Each number is 200 + 40 x the weight over the matrix's rms, rounded and kept within 0 to 999. Layers, rows and columns count from 0.

# k: layer 3 attention key, 704x704, rms 0.0245, rows 592-609, columns 88-175
# q: layer 3 attention query, 704x704, rms 0.0278, rows 593-610, columns 88-175
k592,211,199,205,213,183,220,184,240,246,173,238,169,195,159,267,177,228,219,196,211,193,258,236,175,196,162,222,202,231,180,202,225,151,204,198,206,194,188,146,263,237,169,241,196,209,239,171,225,180,275,168,263,178,110,249,202,256,199,209,273,220,224,157,203,234,180,201,236,190,238,247,244,154,209,215,226,167,209,237,167,227,188,111,176,182,213,180,201
q593,233,223,242,219,158,155,168,193,141,227,178,161,156,186,220,226,221,210,189,223,188,234,285,206,209,159,224,168,101,193,190,204,211,246,225,147,182,185,192,176,174,166,177,247,107,229,200,212,166,175,205,191,130,219,179,194,184,198,162,265,216,260,186,173,208,179,160,221,223,235,184,244,226,225,164,225,187,253,314,233,211,167,268,177,122,184,189,249
k593,207,193,258,214,198,203,202,182,165,235,206,229,231,177,215,192,207,222,146,165,144,151,130,243,163,213,117,201,191,182,178,173,249,183,235,186,272,187,244,138,212,216,171,131,242,209,239,206,179,75,228,175,217,206,196,124,191,162,219,135,200,194,174,241,169,152,201,182,155,220,107,151,298,231,222,151,231,157,230,261,215,212,302,341,238,206,224,243
q594,203,276,152,274,187,229,215,198,305,165,264,175,158,234,177,232,212,167,185,151,209,255,203,251,121,256,195,215,202,225,217,222,202,170,226,235,211,254,196,152,170,154,305,183,159,216,223,206,272,185,231,179,256,199,184,173,237,217,147,212,266,222,165,205,164,162,189,212,185,161,182,153,171,235,194,255,224,235,197,186,264,236,193,123,242,264,137,247
k594,166,177,105,157,254,108,182,190,219,129,204,199,287,217,201,168,249,245,162,224,267,80,243,222,251,127,218,274,197,168,231,178,193,191,172,256,184,196,214,179,205,279,138,150,161,190,172,199,246,173,292,248,162,120,166,120,218,223,166,208,211,204,236,178,178,187,220,212,201,174,83,236,118,111,268,207,179,198,194,149,188,185,186,208,192,208,210,150
q595,207,194,154,147,185,211,218,307,147,112,154,223,241,191,184,305,154,222,175,346,111,247,226,185,241,222,204,170,244,144,185,174,204,209,189,148,212,195,201,245,209,254,153,320,224,127,243,251,213,176,89,184,194,189,179,249,101,216,246,196,170,163,213,175,245,192,210,239,187,222,226,208,213,157,154,153,202,173,178,220,229,173,170,187,213,143,160,159
k595,131,181,198,140,197,181,181,173,196,205,202,153,200,196,197,199,138,184,259,240,169,254,170,130,230,155,177,214,199,164,180,202,217,274,183,228,111,223,307,194,162,190,196,215,182,233,171,244,166,185,279,164,248,172,229,302,212,193,174,170,187,168,203,250,265,235,211,258,184,199,198,198,279,254,123,182,160,224,212,226,197,186,205,241,176,196,189,205
q596,168,231,189,202,199,208,234,164,228,179,256,247,182,257,149,208,199,126,203,99,194,239,188,236,127,181,246,198,198,183,161,220,161,156,270,169,211,238,202,160,147,238,225,207,185,219,209,110,214,192,263,174,211,172,186,170,153,206,214,218,204,247,169,160,130,246,200,177,154,160,155,248,207,153,172,221,208,182,164,155,231,200,215,223,182,143,237,262
k596,229,182,217,210,210,208,186,153,162,201,239,206,298,213,211,170,100,232,181,158,249,157,197,205,214,239,141,145,193,212,188,139,227,237,173,198,208,161,191,227,167,182,169,188,203,214,223,201,231,182,227,165,116,279,180,115,160,173,128,167,163,187,191,204,230,204,222,140,219,200,162,150,221,230,190,196,273,106,222,230,244,205,293,203,228,199,208,171
q597,271,243,241,233,209,233,148,193,219,249,125,227,111,218,234,153,192,142,193,180,197,175,228,216,179,179,127,122,108,212,209,180,159,278,128,182,230,193,187,216,243,127,196,175,160,210,221,195,223,180,174,189,284,176,254,145,220,184,211,211,207,164,165,140,184,193,192,189,256,271,216,143,205,205,223,175,159,181,193,151,222,154,216,240,114,234,243,192
k597,215,236,175,171,225,171,267,177,203,250,221,279,222,121,222,204,247,247,173,234,192,163,144,214,130,246,233,209,160,195,223,152,249,75,242,216,210,194,294,261,226,222,207,218,246,173,159,155,190,244,183,213,164,145,182,206,197,162,172,168,147,143,132,263,127,216,214,155,170,223,259,235,161,199,247,231,231,215,220,163,160,286,144,193,258,135,221,217
q598,257,177,167,190,203,198,196,190,175,180,233,151,284,197,138,291,160,252,216,295,115,195,108,119,210,187,164,249,188,202,168,182,167,173,162,218,175,187,244,175,233,244,267,198,189,230,175,264,95,186,227,176,183,197,215,286,178,190,205,145,172,180,247,135,217,221,242,201,218,226,152,192,214,172,158,179,155,137,199,268,180,183,222,187,229,154,122,270
k598,247,174,188,214,211,209,186,285,121,204,195,153,170,283,247,245,159,250,200,190,212,297,266,214,230,153,187,211,210,174,208,190,232,260,173,209,243,188,153,136,184,227,217,218,184,258,224,276,222,158,241,156,237,172,190,213,151,228,248,221,138,200,231,204,205,214,184,275,183,231,151,207,237,224,173,159,190,200,259,208,245,227,179,176,255,239,232,143
q599,146,204,150,209,172,221,241,135,193,150,226,227,309,187,172,195,171,132,200,175,168,257,214,238,215,236,184,148,172,188,162,260,152,145,218,200,237,213,176,167,249,189,199,199,240,188,214,173,194,245,176,200,162,256,146,233,201,209,174,219,138,240,228,188,201,168,179,92,186,243,249,242,204,213,162,156,174,160,218,188,185,135,177,155,145,235,157,275
k599,126,197,202,219,191,161,235,199,156,99,142,235,216,232,189,215,190,220,177,164,208,185,224,179,194,176,164,199,216,180,182,184,227,228,168,165,203,232,435,235,175,190,222,193,140,176,128,202,171,225,190,231,160,202,180,173,219,179,186,209,187,197,220,185,220,211,243,247,273,193,208,210,151,285,242,221,208,280,200,239,195,200,137,222,167,204,225,183
q600,274,164,194,189,124,168,242,167,252,189,293,188,212,163,197,178,226,202,167,207,161,149,201,231,193,165,210,204,212,272,234,136,202,205,263,245,222,190,214,199,167,212,239,192,200,204,213,190,147,216,174,242,243,294,142,189,207,208,175,194,250,141,178,168,189,180,254,188,200,196,214,176,240,206,189,108,239,196,233,279,177,159,189,218,220,206,252,188
k600,179,187,184,285,222,207,176,248,213,135,142,207,238,144,253,254,149,109,183,164,174,141,257,193,232,231,249,202,163,190,150,279,227,173,103,159,186,167,216,257,188,146,190,134,236,138,172,208,200,164,214,183,115,228,209,171,248,229,212,225,165,266,253,207,169,213,219,161,191,206,117,190,209,245,246,241,174,235,199,275,193,207,208,270,207,213,164,220
q601,168,233,187,162,205,221,247,188,232,96,179,111,243,152,194,174,210,257,76,259,198,283,172,217,230,159,214,135,230,138,123,218,192,119,187,261,201,133,202,239,205,253,140,255,184,185,230,253,207,240,228,221,254,201,183,235,168,150,217,269,218,135,216,166,234,146,209,263,155,235,222,144,207,167,216,185,245,174,253,216,314,218,178,191,217,203,157,212
k601,158,176,137,198,234,114,211,262,241,187,167,212,195,136,189,203,224,196,220,238,162,174,244,214,210,226,213,197,201,226,183,151,238,172,181,199,182,223,305,219,129,186,98,218,192,193,153,228,217,196,214,223,210,174,178,165,227,255,197,125,172,203,232,181,204,261,195,178,200,164,100,199,253,299,178,252,163,181,165,147,94,176,221,172,226,143,226,281
q602,167,184,214,254,169,231,200,226,200,256,174,197,197,201,177,171,208,164,259,314,177,132,247,74,276,128,189,253,257,170,210,197,139,193,279,228,162,220,229,277,277,256,166,241,258,220,252,216,189,215,212,162,195,110,141,228,205,257,253,194,140,177,259,250,246,164,127,248,241,116,178,244,149,131,164,192,213,209,167,163,203,195,218,203,212,241,125,212
k602,214,260,212,94,247,242,177,213,167,217,203,227,182,225,277,262,215,172,218,199,244,224,163,240,186,218,195,238,160,277,206,213,198,238,164,194,234,172,143,211,235,265,185,205,244,203,235,217,191,231,211,183,279,209,151,237,168,207,173,219,162,212,189,218,182,193,178,165,168,200,167,185,305,260,187,241,155,164,175,195,239,232,151,238,230,89,214,130
q603,163,206,200,257,131,222,210,220,266,164,134,200,228,127,267,219,135,173,216,301,115,133,219,192,238,199,209,203,215,251,207,215,196,221,166,178,193,196,225,251,186,199,181,305,197,157,163,209,166,166,190,274,242,188,166,327,169,219,263,182,174,163,243,243,246,190,231,212,233,239,239,149,247,272,144,199,171,235,150,188,130,161,177,192,134,193,223,197
k603,124,223,148,92,185,179,262,227,168,204,181,183,229,163,243,187,188,172,189,276,231,218,189,99,291,248,204,130,235,198,239,196,190,180,157,169,164,140,271,283,235,162,121,141,287,211,201,263,145,149,163,187,234,153,259,274,206,204,172,149,139,123,231,204,219,272,189,298,205,251,170,160,269,197,168,202,229,215,175,193,163,186,116,191,69,188,163,190
q604,186,228,160,202,151,167,247,282,184,206,207,168,151,225,246,84,107,231,159,197,173,204,246,228,285,163,187,302,176,266,252,261,188,186,142,234,177,120,203,187,163,170,233,174,266,179,284,239,151,162,257,190,260,154,215,227,242,135,195,145,135,229,269,165,195,157,241,228,191,154,129,200,189,179,186,202,190,156,174,199,303,191,159,167,245,178,153,110
k604,175,193,183,256,300,192,180,214,266,255,263,166,195,289,183,262,280,202,217,228,237,196,195,178,143,218,270,164,255,263,267,112,207,185,192,165,145,202,213,201,254,212,201,186,143,232,145,270,203,295,225,187,303,180,200,200,251,235,225,229,198,231,193,227,149,161,162,151,174,170,237,200,130,211,232,231,197,224,156,202,157,210,120,206,265,221,153,182
q605,146,188,213,182,251,221,225,198,113,211,207,263,187,301,227,214,192,148,212,172,231,211,205,238,166,234,195,219,169,266,230,298,218,177,184,215,226,250,215,176,243,182,282,234,184,204,229,241,118,196,217,166,191,189,269,192,176,246,226,215,209,221,173,158,203,207,239,192,248,246,192,134,203,135,216,196,128,227,164,184,196,190,225,171,236,164,157,148
k605,214,215,153,186,173,247,180,236,204,246,194,172,160,180,192,210,191,236,216,245,101,182,150,162,175,204,187,292,172,188,233,168,147,213,200,193,239,202,180,222,269,232,282,233,205,261,218,283,254,218,260,223,243,187,180,247,185,176,148,225,142,199,240,193,199,230,189,252,220,145,244,227,123,191,181,249,193,157,157,164,237,193,113,194,78,212,223,188
q606,260,196,198,185,194,165,221,146,154,197,183,258,248,118,189,185,209,185,225,233,173,227,191,249,216,128,206,155,215,171,232,205,252,216,188,178,211,231,234,260,153,268,195,144,226,167,176,248,212,167,195,206,170,217,205,200,206,184,153,213,187,210,200,231,305,203,176,215,287,204,204,212,224,232,190,147,227,205,245,264,204,186,164,127,287,217,238,200
k606,178,197,242,198,160,219,206,215,256,127,169,178,178,174,136,222,197,232,186,184,202,230,184,161,243,212,252,194,173,177,184,218,202,187,194,240,146,181,47,232,207,156,253,269,189,154,141,161,199,168,167,176,151,158,227,215,240,188,180,230,232,216,170,177,171,251,201,190,192,217,153,248,254,243,194,179,156,206,213,145,157,221,221,183,234,183,155,171
q607,248,130,179,223,154,245,144,173,237,182,223,203,227,178,199,268,169,206,151,298,118,171,250,221,192,132,203,236,274,235,234,192,178,192,225,196,168,243,183,157,210,218,144,227,221,222,229,198,176,174,161,198,135,174,172,183,169,211,178,141,248,147,236,165,250,150,105,238,156,150,221,106,207,124,216,176,240,196,79,217,141,202,205,143,250,200,167,294
k607,135,189,188,280,177,204,127,247,220,142,235,104,191,233,222,192,221,192,169,188,180,188,249,181,183,232,156,114,158,122,228,208,219,167,231,196,205,136,154,126,228,239,159,213,103,293,273,239,129,191,224,144,268,165,205,286,152,167,220,231,198,271,200,226,215,159,208,203,158,236,91,191,322,238,166,172,181,239,195,258,223,218,297,229,245,152,178,187
q608,201,135,230,190,204,188,109,230,102,189,255,207,220,198,208,183,197,203,196,142,151,224,188,130,171,192,207,170,235,131,149,161,181,235,210,186,205,137,201,154,209,230,110,273,196,269,242,217,237,99,187,140,123,233,158,208,103,226,248,251,245,236,188,181,234,221,183,270,231,234,248,145,265,203,196,194,148,178,206,210,168,119,214,272,184,219,264,181
k608,229,190,274,227,149,246,174,229,128,182,190,193,157,241,137,237,168,190,241,214,130,293,139,149,163,188,146,167,245,183,208,236,204,186,209,217,218,247,255,190,212,273,190,202,270,182,253,196,136,231,224,164,176,188,237,269,138,119,205,180,203,187,211,152,218,195,280,168,205,222,155,157,281,310,160,189,238,165,252,254,229,139,255,213,232,196,203,182
q609,248,179,146,200,223,198,175,194,161,164,178,203,217,123,188,164,207,263,171,233,147,209,184,129,240,201,139,219,218,157,172,216,199,182,163,192,213,206,184,228,235,197,220,234,192,216,225,294,137,202,162,182,229,190,265,157,212,208,199,214,189,213,207,166,218,183,264,231,229,263,189,246,219,189,201,185,180,257,205,210,171,197,170,195,206,214,220,197
k609,243,158,214,252,180,213,199,237,223,190,148,224,102,202,265,227,249,236,239,238,239,259,193,204,213,184,229,231,158,204,253,181,168,154,211,190,180,246,234,167,260,150,219,200,210,210,161,219,218,261,145,186,226,135,232,235,228,207,215,232,213,209,239,219,177,159,152,232,232,203,256,230,127,172,215,229,170,186,156,155,159,194,164,184,225,225,172,194
q610,203,204,247,225,261,267,157,216,227,230,264,237,200,392,124,162,252,126,228,142,213,229,175,224,176,195,239,188,217,242,207,176,194,173,219,144,205,216,194,220,162,212,215,192,247,187,137,271,219,208,187,229,88,228,237,196,188,73,195,214,157,238,196,179,196,260,243,106,192,161,185,201,195,172,194,183,96,247,250,199,181,195,183,241,225,227,245,175